config.yaml
n_layer: 14
d_model: 256
n_head: 8
n_kv_head: 8
head_dim: 64
d_mlp: 1024
vocab_size: 8192
activation: "squared_relu"
norm: "rmsnorm"
norm_place: "pre"
norm_eps: 1e-05
positions: "rope"
rope_base: 100000.0
rope_fraction: 1.0
qk_norm: true
attn_scale: 0.171
bias: "none"
tie_embeddings: false
parallel_block: false
extras: ["capped logits"]
init: "uniform"
init_std_qkv: 0.0259
init_std_o: 0.00346
init_std_up: 0.0259
init_std_down: 0.00244
init_out_by_depth: true
optimizer: "soap_variant"
lr: 0.0128
beta1: 0.95
beta2: 0.95
weight_decay: 0.0
lr_head: 0.00933
warmup_steps: 72
schedule: "wsd"
decay_fraction: 1.0
decay_shape: "linear"
final_lr_fraction: 0.02
batch_tokens: 262144
seq_len: 1024
doc_mask: true
train_tokens: 903400000
steps: 3447
dataset: "wikipedia_en"
Each number is 500 + 50 x the weight over its row's rms, rounded and kept within 0 to 999. Layers, rows and columns count from 0. Numbers have three digits each. The size before them is the row's rms in percent of the matrix's.

# layer 11 attention query, 512x256, rms 0.246, rows 253-255, columns 128-255
114:454534442538490488466518459539426468542464490474513494483584484455508433546479580508577491579508526547428491484468510508416477489498511469491493469470525562508501507496597475540510479534630501564618550524429522386486505537523527561510519553521418469537551530497464426449591522452513447523658490441480550433480528477367490504514493416584508484509553495513483534487505437505448563486475
103:496483536426580462467534484476507536491509460504539417516439440561449490513552498542568567456627565503534446651613472500497437430511604489567543479518513404531519407538508451574483442471467511554417466531506519346580493473494559510498519407529502378567547455469424483514565555478470434453468500613508436529456446488529523544487502491529477424489463540492536508496513538404413498506453
121:543430489452510477477551480445398517492452444449515518575475473486467494422556506464525588468514476562603590520601544463588397431481507471523436538511444489512493479427532417554511465460546493566512502494480553434527485432497485491489439431432509450568498457447458471440419523442515463498504497548519532542496457504553474448505452513543591447629451463497551533499541532447530476458428
# layer 11 attention key, 512x256, rms 0.24, rows 253-255, columns 128-255
116:516505462548513474442558567435385547566432454465540374592508497393510432506506510508558509471470459527458479529451507507495495567507499496465512441463497569476448404454538475524523469561535440508510481564487435398533535445579533528466534462516443513652546523625444447540492538556561424456618419441498568524494517537423450564451430499564428446502482542582486515408450468493415567554539
111:453426466558479553523490506514532563485464364520512444517438511477436460556604532576494529497536496577457430539564507458540499467493527482505525454476535490574444470579546502587517382552569543587403454520531466426505541398552513562451483481537456395664502551496457542466415558422478441514499388503507397539419530569543599541428500430551460513433510448472512449448555481466461520536439
127:519474631461484484581561477436519522640481454499464567546499479476542439412556599454573528464536549533568578487545638485530512518585476452527468543448505523575533545529479523449509493561443430559512511556390540453589447513487473525522461558416487406461434506459510475548489463484488438536498442558502571460576482518524543502531435486547477468545453565466587573512563516492596468394515
# layer 11 attention value, 512x256, rms 0.376, rows 192-243, columns 128-255
094:596479538487454575522440479508539602456456509587522569455465480506510459440509465469517485587471531540552460498482501517477500489455467381508520477479564481550615484573488451528443441351548582560468451483448493540500512561558511447393441499534510534519539426487460479488517506495463573575539494568504470520527490562503474461645502454635586608362541552498469547536481446508459483523538
095:593485496488509505374479517506400538451509470470506481436483547431393562460544414437504549436450406550500452427474428425500488392447484475611468482512532525556554377463476443528523472530401480531576512429470505499448514506610569438490427545510512533524497417537501456504622570433523504439559528439473481574448464525482560573507593538509555518494440606557486487517539547582450532461460
084:612442497505524557460494466590469558444467466478471469451449479517488500431575485543531467482535503412476457562446547454581534573557417515527530457587502444587473516492503466486443480544552501532529474505566553456520492484645426489571397471493498536447436586515521497547505484407451493427567564518360530490540424520407420493542476467515551470421613511587481507592573500465520562571459
083:609464483468481455499480423401559495489498507428421494483499500509512454524482450476479568519412516503493492448513520488434543540506507487435494556496422486545494537487496518587503484423466516441558534439495478476598508529518440490509526636441553504502450561428469498426547530418465510490502397499480459473424516526580571521508553563540455478447434444536497435499516470545534426434404
098:437560479483541464517527335505495433531431408513614436575518504597564518487470584454481493498531451525532636502507548546497489487523497544531492596573481553451483504400482479495468605531440482529512459467553505447492535471426480493440568437565546484491525647531504576500440588473526550550547513448480566498389634568477437421427561524569447454590465478485520435570518528489407517473497
086:523374468576446471461478586495601537512569494511573479608510392564427482559488508544574507534451496511478498451449556460444504504465437487542504381447515457461457453535493442563418425503512509518475566462430357522526505420483560512442517521567478521481529483463578484410536486514592497474472503510666550523567537600575449555458523508583547541429392577480582505503535517467468503475439
096:461484435517567528395588527540603580523473562473487455490430540446581556494540568505543498532455524374486532445474481513489462448596487571499441483391594401642471489523501536443561493455591501416520490514453509524554548468515523479553561457500457598539467491515466488509573428497438462519422513525508581432467505463548436480616495526524474473422522554460493484555460568488481534556492
082:600455476488521508461431512561575578526461460515529390483617470425626500471548551462400497457546440524602467465542580448531574568461505512507469483466505533512493622447570394520466522510519561458451541501547385558509521523517489545500495513479451546443552453554530446525466556572471454504470477448579508551463527475473469516600536433505526467444452480454587521481476534518506541457460
080:546580489520454519544562555451538490474552590490451435550520421467529538554490460469435609519523474478560517427481478492468338517429582508525479454418551399470410468461495511532536484506524515422598514455556473436557483563573555520548534499507496505517494487519483462481524487457497428488357498480668527577477436589520523460533484498561524575496492552419483533504566542482528472455485
097:532407505537474486517502445482509505472443586538495462496475479445539601486507439516599461541523544437531441492475553459543494479493487439557469487487585464506426522465574471469478531499455425507597517441592508457561505534472467485589518495535545463456410461545540561499513478517468523591453547535402596467529439476504462539538583541531550507532534502536475478525495471452487541504556
092:490527546414487450498493419560533591471481537479418505487449403561494585427424578538496465522515563459474531552536527511515488478499482482438454478575451488446487566534504500531419553478520514468533453516576505438360414539493538472500503499542542516399497620495494546511439443491482459410488536480436596565599451472528605566435506483505426489534586479559506554493424528470511506538505
089:550637541458569502502491519513435542599516513473531435507512513546473488497469410472526485505539482535530563446469521458381571495476458463468411601459541495501544490611440480485490437529559544498561550466586569526421499506481491514642467469524491534552566470444449540594448479503498448469540486467519501533432446452448552634480512466546575453525529470554491555430515437505503499519430
087:402488524464518508613594545412437563459459498544561503507590464437508465465500531538484517437605504471554539453480580437469565559448563487412535462493434477489576494449471597467547443510473441540498536513422495584514472530538549597428443544537519486543521477491536409449477505419511470428491455460522488506501537494453529414530450482492504500518401491483563515465407509445474490452470
092:453534547543488429530534527418434444504469515546510532456470565580443515483533538536520504487471561550479482460468469507558578437451476499462538477590506561493519506517439466599512457389480487480639475490524492440526518519541442471596492510491556506565544524582558556510486508586499462459482531514523486536522500441505502471479503484471527582507417458589528408402507443511508476448450
096:490486475512538522505541502535578458480427516511470613431585451515550529522533486523386452564552514469551507500475428538529434557547495538461570450549472460549455496359493544464574475468454498441482424507504543421543598523424459584481542487488443572422452516348482487421543415447479442524503568531518457456489593530500523510462623529437440473491465552452532567551547481484554597438431
094:492468445604589521468591600526387503511548400423520520488445531376525501513444454478496502517551496502522501594481395495459538456446562526514422499505539435447459535405538617386574471568495412511391522529545490546478455475535561511558507460583443395494553483633526489485465496456513486544501518442465502535426479472392496549470443554372551618434490530462494567531505473503486515380495
088:529559444524563640537546489532505552553459528512448578481513458463459513611460426515458551410507539449497544453499428462519572464563512403453457485488598509500563466520516517456584472561531501498431462453470513443514612505527588392550461575423416549513504582547431543513482431490489514566389570504490509482506466519534543504558546512493533527505522527462546417445500493501518551586556
085:528466479527580506469463477460553472498564475456514563556452462534541464546514424478479513508444503554446533463569440486526590566458483495559422481529527562538564459417548551547582562546500487434433476523515540468545556512615470441477551411509526436587517502496495507452562493477475539468406538517513509450481515571573425446566486488460432417524491487481532525483508442531479520506384
085:419499506463564513460550592514463460508379496451562475434555563538445530585459626477498497470476501540571514480576587409467570469461447593416514576517500475554397529547531535467482550490598524415455568539556561514522488541507529575534540457469473488565489531510444568549404551530552476465450475525513488462434460551496437502572439494462556559506544459545453468446583433515464487531523
097:489573511439434492488584419621420457490463541511369541454472479573556488536467641455453541556480517481533434551568608500534508447500472438547516551519539500601541488487415476532532484530493540531488617487494503532425493510497531546505538472567481485496492561468481503574497559470497560529516512500523523489546432540492420386481479525472439512538471504455441465497594546463562518533527
090:439428492576487403550567441442498440432545535514470521536586567465523512496483479512472512520518553585528468498467438481486565510587520469501580529540567511496543534476560400538513519439498540454479553438589611462550523502512480497514467492514579557402607481459429479460535514509487527471490555533568384448571460549481571552540436490498443569607470469460454474411471479480423572435571
093:474544554495471589461497503504498500504538466580492595525521465357548497436621462498508412477445540543593435596508490454524450487455517543518481588456474405498564485455419470502530417536519429493589579483501426457592553441429571511483526525551385485556514470505535481469559446521545462511510457482527618463441548493461438533588461464477474531497523530524468443465615489584478557539484
109:450532511545579523519595555552485489495462495547560489458538497541450572571511440461511488520446482487491566492466443439479584430499516591519569462529534519501415480533587491470582512487571581494529534474438565424445503477528469441569556503516521488444466510601524507444483538584540434515574507545504488469561469418527528505470506417434482540494515499603460502499521419468518510462594
083:510550490504552433396454459428370549475529526516559491494458439545539489440610524519478539486465557510526506503501494575472526585534450502436637365471538491434469459557558516447468467448480515472502527484532498512514531503523574536483502498459462384542581446577525528460524527530503409440581556525485612502511554557537389470500534482565447503452492509596441484525421457430442482466424
092:417503492469474487443553440428501514483502505437515536588511523511594474533517528422505550501538480503454426518565488485475520407531560455500447601542491541402456564328513592484530559462501560450399491385492516482454502538437507444490447385559386543497452582493539550523501446416425527497459569517442451513491558481463499524560500507508445516546525522437425523430457502469503484446544
081:458535522485451431502460562425447517532573465509488529557537470518502506551444410526427445520497412504510505433561504550543574546463540567445460550534420461417448448551477532522471442514496485460484606544392534424468437461514541501583536505501528384412537551424486561486486485457532538530521524448575432495631503482510496515438558417419521517498524519472571485411589409529448517508434
095:523437437510447464391432540515492490495523493484492597501467525432501450496520498479468575480521539545476422462520476541559539513530498470405490589348552484557523462561506529550532448463485541528574511484590507461479510566542484463415511524527558574534410557550481444559552488576489471464458505477509504498525508535554408512570501522425591455459454539437428451508437431443522572555472
094:465524527482449492476440465502487491447647450544536507531358488533481511495571505531504512542500520549485530564502499580523414625501523459545497503520487590507458545522447514541454561504492591609525534540508472468422533473507391580467388432538546446485500508459550530497501512532528597458460457412559493478489435473507475456470443527621517493543528400461586490442470491481495424568457
085:442436478432512558494540535565486486497483550482426501515556488500445501519616519453411569491514467584494634523499533478493473482438567519517480412507484481490559553500581455420521454358588460472540505552401498513424515539476455493521480589521501486482488519538533445439507513541565411541490537444494484593432453474477537513549395478518520493451503478453538573454399526485530504480498
085:565430542524550474504481543535495515539552582503597508400526494434383518409573474508473541556478437481505519476498431466476423541512494490461512487496476456525603554455468452472560428478591527544489477447531502488565530510543521501441521586529478553565436486489490455482426564548549483448552570476554520431492465456526592507506435438520595510425553489517524585530622645470519554538440
100:559533478473481369510443461462466572520489534442521547572473474580508542575478483489558420515548573461477502454608451570583488461496634427496440510448463508537486495475480438521479546412490521453486446526526575497530497529485384444505488471522528481430430526545479497523492534452481618498499542559386496516503512450454489480538545489478573533532518493400450502534464409534523560481493
088:479460535422490561496513444514543470450465508504543582456433521414442435479474497576514576557455477500468536449584487570489371495505515510542498522569528553389507537537494519504501450587451518463437532539513498503456457481470467537468534431426468474448568489432557540511447555384540531522571558375497490504440533495473545446495476480465447489560551531480498432510393445482425571453511
091:498451506521492424464449473524636473530601522526567578509603519500589447495537498573493518552463574562539560532503567425479485536482397454474517497486461467467467509540524505532527551477519520481539454535467577514418533508441374556522435432552431439512476574415535536526459479518429546518495544466427489514382535536518453478511457449577495356532413480601551462484557500565458517498475
088:465496493422543532495459532455499402571522494415508430470422476530505471444549476481500478555439417567505502467517534582543470555536537589478414543512463547511508514436481493476385576588481561422514490466491397525460463447551532537394506517572487553415543473444430532455596512421394431533467471468460478511493453520540587509380487517509440556457496504519505546467497566449460500490535
087:390474486402532481474544513501550507503445579483512531494442547428439563550422520443559527485452481516590506595552486530416563518501525532547523508445489467572551456395430548492516617560433478422606425428457516494460540514476561520545534504554478410563546476507489487509443480496549447525538538460554528512445481496441412499448559497406551554487516477565443447573471502454488414495569
097:484530514492603585462618456569557467438397528510493468484541477432484511503479511436449524443587501409483533516491559566609445490510431542541498538470482513573510462412421507481503439523529494507500523538482536489473489570395499509500535582550521524458499507507442506457480471509411440448442544465497510554444533362444582523529469524440446535500547485534427590455519524511576477471476
089:529443415496463512542515501481481435478440488454457480444489448355535544524542482468497556398501562466483552547495530527557503360502418435552471535484465559441548446449448493522408452424469552500515524496436460517407599504502529519568527442548567592529470454459441515501459434416533567588512458493523455473544400470455589520528539517523481540483506515565437487525436447501473458447592
096:375444409538477495427595457541476525479611548441482540534471455419333519447513474605478482518540445518539453515514439433486489549488425511524539513460466437500500558458553513509575523483521441494444515513486467492623589526428529492547510496538542467564509382485648461531543524522506438482552456486438540500484546502555492524469484399572534551508434563508477459512595523529550514488398
093:500418485487539561403488510467586489432528562518381580600499437439502512443471535487504482534566488522548471457418495496491439539538447394569484586489446466508536476523447651495528513482472528488463460447517655405510507469507456527454540545514510547443453444493402509512528428466437534525516499527459563530450497444469460513439589493466478474511465519474465433470519412544455487539500
084:508490423458611481562433536499523517526542503480489501455493460410531524447436511476543449547484515503519610407539471449457541632433452561561461533465412503599521474508513488450481511496561425536520469467443515570559464474540556456471449563466401502548514536460509490518544524447563449476547524448487575428491414487495571413500557528476586486513595555441606553520547517650634464555610
089:539535484527489473452503502534528531465579519433500498498498434549534552612509495441512497541517473439492485505575532465450583470473560502407510517439480453544485517525564487527570474475550447487560564429442535493515536531464396448452511637514528489566482472577482457441485514491479462533421534566578403487430382425472594525574576480437563522542476437496474545470514499561517501488587
089:487593445453527516523464507535550528547499557557515557476540546512574608529514517516480503524507465439565352531447473510445514492495527567549429505486469562512444554527519512462479535427501478539544484498389523508586527445485433494490515447531573515418472523478562562415540415448425528555462558501472491412494445452505522502500450516432484563548369536572464494511469425550492524576449
082:476564433530444421567468499468405516437533478501558500578526498490371412483483451546538489572398414519533446563438472572551433561518493540514486465499579527464616522554437532513474563469410563482480513489505419503529376572510468542505476449561570528534526476558388426491486496481526585496462443503458513544443454552433581489467567478559531439529502401460539543491456510523484443465439
083:503471530482486534470571574469570513536528418487444450512590538462488558535441551565411514437592528492452505551491442504457458548482486530493487477528533451566547433533490526408503515540554452466444480425448471550615527513497531361553517489534431516511534550578594544481456549460479499538497551464419502396584438530578532529526570499493533502552471493566498447597543538568461582518484
093:478472499509495514503509533540507500438497424400501507457423443498497531512498388489470469460560562452535462484537539484423510544457561568563507542565476500473542480495546507451487473490545491459563479488467482613506570539512534484530625478527471399537386588563495459418554415427454530534529462545480615505514541513529465447492528538559449529524554514473481515522521502446555532522538
103:559477410570460514527552435532422544512450504535544413482424580536492430574531470573481606500544537470587475452480485470534472475526441494558469534573546519414429473486449396421494585521534506409469517479501543577441456450449485531536571491468513442518542467473529571417490425433445493501523580474444539428495546559558505454494474496448504528481571448386468442580457431439538486535622
088:490483392474485491626485451429455598487486487511425482446451499440522507590539533450528575504472568496452419512461535605571487442497460525456496560438462539557494505560480473593421520523469526472530519559489501566524530525414520433524436435468490606451481581545447459615444505417490457436464491579409455478569486445462515516492485537520529507487583437461492448492471489530515482502457
089:534473475545546477486520490518514513601597534465513539499492440337514478464460529537422507474471525564560379524453583466475486503489444480510437559409558511532539507507442513481512479532485408448469570474445460440534502427555430520535575555467506543556504522538494474409602471520452477529511460488470541432390445519529451536463573503566468464471471584459545510508519566497435509505502
082:581558471601467560535434499555543587541512526496454525514497472466506499471478439417480556459469472556472476574467496455491427552480458539450553472449530575572530544482532452537553515395543522486448460480554578505532395517501511530502521525555380444562435490444460585509622564465507519489481476430602418558454504563502409509549459502506509592624515508511467520483539541489519568509561
096:446547484429506493495536442521521470466493521490490460516493559540548508448512552458514584456493523450474515497479694482547469484458494523542471596579441487404462488559424508519462567518433539486552503516534609539442488545421590560474488434488549493480551641458409454560441492539552484508505526450484404541425478404547555471427438508458451478509434500414450449457502506534492467528527
090:529524541386475484620545378435540520479515495442475569495514527535464417489504506548515562464502437536532582590503580461477419508490525466595523539482410525459562383415541546579441558487455509460486499508583489453497537474416451505455497501492494530496514566430500529544432501531470571485493576409425550511466571549522566497470510557516439488482479431467491502501497576448560488525453
100:403491556573508524488506510497565461410473541543609500506549496436547521485423497418543516539482457454473535449558466444493503493483500524451550440513539515559405523436507488500605447512451548528475561533452582422445522542449579477608481527491435484592475541499550483506454523575490454510429493528521528465433551504493555579554441381529544481404486581626533515525441445528538509411510
# layer 11 attention output (transposed), 512x256, rms 0.343, rows 192-242, columns 128-255
093:468538523565554512591567511426459455542494455463544534540489481404503487523520527469484530492426511545505539380555543586515506552482517542432551521522582500502447535492531416401479480560523523535533552534484505407526533505512571495596539599518454432481439530505560489453460483475488469402479490490541449472587472585447478493546424615474402430481446506403458533475550538383449405471369
091:490489588467442496507501559471513447589429469503501518493475493490526598500511501544519547501555520512571530556457454489535517573438537632608504492454495412426386470537548472473436460481581500643533527517558519483485424419503460468413462511423452536571491438471542515536388517530394429489425457541505454533428528566452443537457435455501444527407506440451534470512501478435480519545481
086:460536534586530418542466547464491453629404443533515410584523541483528400560596430522490497607473481502516530451456392472521473492403521538478436470515513492483526439561552445442483519545525482426455474492448450520504463484475530556466407454477513486498510472537518472503469598593506517488497477640495419423507538534479502507497436533476510498468444427522489469426510536537514549468526
088:491474531443473455469499649561514465472558447484457469452522562540480432479448488446447496466476445555490476492499512518494415488508585553553543502439556506470519405440498413445552509432451545539529477534516427581436544578531446387455494551496474503523534573559416541422431466509477472451419598471565518452542505364422492567487522473489503462481538533394482503442521523485526501515469
093:489433499477517549499581448520521443479583579538484617361482471549449422616478534533461460497506625486459475533519529460506439437463511457425443538618529404504498599614498548573486509394541526496439555456543554519430484515556527542518431577521512589508453453566547411513556447464403448483481492461543493505540403457512522551531444400434428571468501583472511582563503466438562577510594
089:495570489543465543430458507388432499463533468531551470413532522433549510485536472515510500517531509428497406483481420545462492506554589398454468535487532475477538436429482504407613514509544563501558528534533582504495479606436529528571556463363544426468523512466559487471511436391436519399513545540510527433538618426509434411561428403498421485553478467498468479498519382456442446463478
094:547519587478505513616519503479478461534563462470531514548625529536425451503518361574545478493529562561578532522527532572542520500556400482538440494469434505448471531416569487594501437504460492521531463563505508569510583511522468448522428510379490337439498447538515534543563525520527503513490506517543446561517518566483671509530494448510594509530472561366465530459430470487514434428497
089:434520495517465521541464574386428491436573494624539581513562503558462455479524415479558563421529500436586479508537491378409391481405477486501517467448538442498520518555418512532521480484530513452472535513490509571421505496473505489560482490533542509472502432408557573477523456510477486532431543604447526578584503538557551523389458604366495525507551542566527531554481559466407484437499
083:465485526475504492504499450562517467503599491570454534564523493448455581503494551498469497451472522533505499437615527431468489492531425506507540520517409501381530404472448453491485411574483478548498515595489529467549469536521460497496549518304433412478533442515541544434487514472519468388511518468469447474510578586479503505511422452535590519512464463461390560445455473590525549536498
094:427439523517443502545520490499512440549506471451514493475492495548479483491484419428472498437434533502488538449547489535491452587495492523442462522520500574547462458447427530503471547484455554483466487455470603494505641465467576428556603520491449503532650497487492468422476574494509455482473515502548363459509532582481523487524486444574484432547514556483523412453508592527559508503444
086:534435435567483642586551441491564459432524485485503475457568546424533414552469485482543573447435483537533512443510516432517555470513451429630543490425509508513452471459529453516588571599532528453514513490424540578547514601580437479551582556491502542480525577518527473542459491454515485600503572455486513425517556582556514545567512472578589506536527531551531464564514458575463529563556
090:453489447462506602482484525451547443386470519491514588640471438466537464516523446549466597491518497489489383494489469579593474509431550598468517398541544527479491470384487580469509583514543496588523532538479414480515504450607602472476557498439497577481502485428476546475630536480423474422483516562511489469520557515580465474468447534521524486423421534517554495556516549478518505534539
090:548504554440567514438355515495486541494537538579440540555452497501593579455403527515479489503496487499521494507396476537476467456581486512597507459513471495446484605549559469372445617521526495474442466516472481523526469492494411555512539474495580656481461471512502550517527460468488501501439555515496560465583461613546466493481546518434521468495482419529507447533497558466409490412502
089:504479414453529574535494494504492538527502500477414514504447442510512464476523578453537519418565504460496496468565472481470642515456542617502510562466524556430409586463506543531589544540576520480455548520477408477452454432544511495435534450467530491492594514531465510460436551522595442513416505514505501524478413433416511480544452505446503390536580537544526479471450408504569508406582
093:473481462478504492569456570564514491466516452408493460478479490556514451527469547572546432557449579504475472508446477444509496437513483425497501447483504532492504486640483507512555448509512487437509574535493445552473486398506514457515538542456473379509534435500401536481471571584451543457465538499614524484542437548443576474558466495563504548387551494470511446490466433469519523510556
093:446461548386543430440409428513512534485491541486480497657565551535430590516452533580436558533485519433488451424468479551577483628604553541497520509564447507445451449570492525585506509433448555452557498502516557359574565512556494494523426484410551591526495453426422425477458514519512555489498430506551518473463546501619526410475508477518534476491469522503522484455485514525464494520586
087:597454555414403383472445560496532517471434448439526473514420583480476462393568478505508555471485512563526498517529564526538384530406391497504547460486475470522496468510489456566501485547459604560547504519480516505520439421473493565485529516478508420536490455438374468445517488574478449494491469515523500519473554556584453509449438451419520513440515494519477457617450545496575453433525
088:502532567534562494532605447578517514507449520552532570510476503551432525487525538489485577587529544464497482614504503631578438512497672536442521545401528479426567518488481522496523417478552510498467469472530405589485454524462496459515462578448477524535460474579539481527484449462492502505478552450513509594504539452508534490467471509462588547424502482485621459438513436511482429554503
087:577495560475449491479499514526397542471466545563527574550509437490500473490503407557475487583513428548512543402441526493531520574553552562449447501473436519631532500492425503416619552525496487498496523530560533610497432603494500475452531490467508501482550553536584532445569480526424524492500476501490504511456487523554562494541428463532612480571502559495529447508516566516566446480528
096:575459490541451492500464555521530499510513582485431447493461495504494430427491469435475454508412513458434535532482606472493471487499391469431507543516548503455469409464492614576517503489475477547608470454485558561488380463458507523506414540514467650476483437482544476477455493461548523522501441543494528507561524513552504502518494568529535445506539536580524495558590490514582563464514
092:466365463557459636417514463470418531536587507539477487525471456544550451460474535468596438493446491382561569474509500525534459468555420452541536536447470584401484536586447476453525534538540501498509462490452496536558556423585525559505501590432508505512467424507448492453511461454524479535487461483497560429585483478556456504479460508600494451506550415404418428509523498430484498495469
095:519544426575560448553482447526469450480541557473558441500489580508486445566498507496511535479529448459403544432420459546448550499549562429488530437592495454392496437486409560470577533463493557520477525530515480529425503490481467481521373462437499508523470545412434617446468417515556542545481459479509412595444523558541468499463512438522525489511524472502539463508395564492502466509468
096:524576511501399486428516441476489530497468551468511444461511433457472477355487522505615499537526513526503507450502500578592458558537447500553571559470486599550562487481464549516477515540481473502527532492576551487560521614528516500458494443486474475477608464428512527480600464494494438513445554476418501450440572575459463482478435503531503483561484537479433394591506489417440500509531
087:419503546486525585557454480535576519580529415425487524440514523487479437493500559606492438550467439519551499381551551492455471485524478565516433502539457500514582463428459567418500550477496529594504507497503479472475535516518500496499494530521521422514510507525464472488498530484548478545469431459509503436453459449510509432589512582556540442542514473451524569560481469485453524518593
095:435475528523477501506532436596518532515499497499413504523469550554423560574459606549508522552471471463622491497476638591496484576556474577520457454533478451541467468569532457556500517470459444624457530456441461580468563550487525556467474521475545506564437493468436408479499571477435522498547490457617487480550434501499547516522544490481533491661537507563562509567414520497476558496521
085:456498460509561604449550482578575480365499487498491450492503582454483535423446539571433601595503409418469441576496573554425436499440529403494521416544470506454529513460477485459512496440477493461511475514527484557477485507595443617406452438479444544461513544516485391464471551511499452412479522484425522463517529462488498474482552547553468536450465455512517570466506554448470432530549
097:409504483528447523453563463427498469509477505463574497421494507513473574494464499532483417512561534594612499573422469486360566491502547647539506460547509465507602478490560490524481495532416624489527461512499515531554466431561551544577451530479402502471554415479541545513479535486452492454543484574600457609456552530464544490424526412541558496506469505496523470441534494442429417545556
092:544517523418542500488587581465477574455474530564497492323517465538608536571493616416501480589422487437387447383572505453480542508514505534491471511459475429438540553490499436516464477480502389464486508531500470593464432431480461470563485552491548491477493504535533478530509450522490473449502523490504555631543470452533489508439578574513432508522465487466529504490565475500618455500483
084:449482548520416458439496529542540553528465471469438537473495535472540485406516466510580516407461471415507508489493516471438538434489506482553565503453405557559565596449468512626509478501541545475544464463538538450528458537458517406442529593419544584601431559509445507519422414479437535472493496535426495667511503499454542409465579610507465455480496523450474528589517507466453472485499
086:422435483502381570490465492465569525392516387461499523610543529516537526616500420453505553620547562450532397426499541424510543404499372519544501484461484521492481491530564432469437483518517491485505537503532528420509500484405442457477437430439544529460558480501521496549504525396509529479373564510585472483492556497486514483471499495511569443412512473445515457444428476517431473461491
096:463473588491528616524541541545512450538459508517511552479551566503489418480475561473460515517531485458507517599506427456479479465515403550425497498571553465430526503548569502604486518532556407629451503421474555505535490432532512542559540490484511413446589468502563413442494525541639568457467597435574465439462481588460468446418498567533468486559457519572566505453525547590504456513385
087:525536465460556571524532483502487473575505584491456521500489542630497523528521596538467459524466445495499545480512507484576447475558528539409623469559500455504500488455506381592471488520496508412535456565530549489549513420565546500511442450598551533498498595573476500521584472521449501535516443482514501489544509552566540495536561446466562507503467404525541486540565500518544527512518
092:503567431500515599529447547558420571529486550431437530393548546499513471536395518449518450553520485455400430461486492538498506571533591482404548427503493489523545445448389485438512460504385483439387576437516492566488425495518584546528535510423563526511451532555444534509498504434568468452569569548514485405522477456480477494571541520398444571485504550454630493464462380466493612515561
095:471518452488505491515472542395509489501552485536498595560555461483513499578528511432474495431465575461434431510482459459555537431499491454489527403506486526531504481559537397483532472462551552474526599487531470533585530521423411472476452544410471620448464563462514540471501540571547574463541491432596498581555474563386526431458525450554498467504554485564517532524537416491518475479463
085:552589550562443454532456394537492538402492512459450504497520456543423424367516481547549523466532462614412457488521552482476547563543448491475611394466488494596422493538532498522461414473499436526523590493576538501458498495498511561534473531402499485408507572510464457451492545461462479544526486518481607413569518470537498541571457482511473506521501511467505476481482637538591508487522
097:485524495612412383402437509542536536481621561428461444559523563498458542498548486529552505476455564555536502442548546378490496481669531545511489507494552455545416518459584442484518476683525509491530504538498488485484405502524533521464521426420528526500480484533479499509575520471555427518484452487417534545515456550477547561480437472492489529397495533474561499475493495524516496594590
095:621524504496498496527452455458507454481570496512487571435582503577526512549431562459469505481515567556506474422548543421527509589516564579495520516536569459516500555505507551517441646541476483503493476490562492580473464442466499568507534509489449446525501544542446542485497540597408564533411558498448476588505482513451474507525390564612515500491541558446409474561527513482584472437447
093:489450563520533529479459484548570479417553464470519506365595512502489465564513534522488489634480464377524468446493394573496435515500476556531451537508463428418425407467509532524550469504473416530526496479519448404444481470542510538437506422424471483528595606470441567498468480513507489558493522470507518522511599510521504413616573480479571444501443518492457452480542606491481520529511
094:488494550435458410586523510605385463519509417454514428458605462473460465572426569444459487499451546498495478597510483499512585510388587448465486483543491477533475422547528550452424533536515549492470526591552472549527426474440557572555459587441410583438406523519500517501552522519478443552468596484556568461578482486475558451539462478500489415477509518487472545569473574446490440590409
086:460494520428508438467509535472547505534478401548569444565422512444468524502535410544512599448567567617529472541529548505465543500457550446544419494550528446442474511512487535533447485464454532487425503555517502456577503427479466430512556462550518436531487488589458510469456504572554505431518491543514497468509546500500576481493447472493542491457443545488509452489518457586519455440364
090:490511516510541495426472558540537574505547487444471529464526468456535532466494450480527560501491462534551463483569548430501558500590487494566568567530492541563529468515540531490466501410530476545429469517515497499522468510487584471473513526467550502475564534505533554518515474498473398498419479504533562483521571509482524452399428550509532602583523623517559549493435492440533447354481
092:532574401573524592577485511541477501544464418469577448495426417460411545472532527445555538428500482494499427505484387491521513559571499439445478491444508396552554496473563460482433462537466486462489459637526545550461493496561480577523448447477418508551456482492444494528527540557491508526454548598613451585415514475493511467553484479497517544503467570463463534515524507459526429431458
088:492446453446486567451601508496502455497495520505450588485535473428501547548438541474480496418465553455513446559460395493544500488400563404453519489531432547515470490482559537514446540510492534520619538384525549461495533455489556514501501563531474476466428524501579463460539534479449527432510495515474464425634463507583439432511510557480569516512426437545509525527469412549587498437608
087:513538560510580439476458417483511454527532445549552450457503461427476488449458517590430497534484408487463545491413601531619479603482429430567521520491427456491541528498545515506425521536495488397576532549533564451427484493482514601455597490514571469434470505450421488557428506631471542515504508490416422498537545436538567528410499479491474487494554565422502465503523472536527395546464
089:525568561498500446421514393566502512484531535438490490458473451553445556531620561590512504460388534504397434450445508489546452594496491530449438407447446446560466537530501473448485499462523519503472523458542570482442517541447472489425410481540469442540509502509393528420441533533523376435449465571455447553483509406538467446510510505461489528540467517519465488455487545516403580482495
099:537521472491435431529523525500498517546489424542423589542492527529468485440441579486570368488489502517477416496582513554514390520435490567514448453569499480584597455538460490587501452444442450504591513450385571442512586536482480506486386481545459416488433501498442451571475581463543417568465429551367519497484451511498539486542496490537546485408463491426537512557592595467522552428477
086:504479472546555488382524486541575533550515517588536564566556445463485527510486591491505479530517412547502575550473524477496489475443486532544511605480494426482480480473578556526568483505505488593553495552495484510377492449565506497484371532552497428485584524520500506505548519484507461549485522423521545514510458553546437489491453509520506517498588578520481526500496659534511428427493
089:514505540423493453588522488529450389405528528442478471445496538618431539492542441515557521414513439459534474490571414619434499497620526470522430375474450422436510397512455499576482482549492524526514422447569468483546462540403535424461424555482470434488417522416444509571537541552495530539467496490522493487542528470568615496505381438519523545453530467482476526504450493600546453508465
087:484506503457561506463542418593533401522490504516507536518462567508493551498534463498534458466559519422494530441601452604522463467446470550478482540502485556551484373555492521435478460523489433553436604498438479528504478499520442415535399405555580434442500532524521577527518467535436446438510511524553472436575546523483473556475591545585538447370489458421484476521460540524465433512453
090:509412420498501474483546557525398552544536482583476433433501482523498511517421439477534440535591454439453451525517608408542547487453543519484537551513528522516499552474520509545550497533534511502517481397494551512485490496456547460517465528523483463492358538495495504474522561489512459566567492530507527527461496512456471572472473465495467482516465519496530584556492501505431544463508
088:466461383481441539445532544460554497534546536497461504534505518537496533571353604471424478477531521449475487500519457435539478522512469389484459480497483422461413480514540497547495543479470559411567523569534451584465489553509512456524448567446396477427514571550540545462565491403554547502532574593547504540555419461503500618505516520462492533612534414452574473584540549531459478541474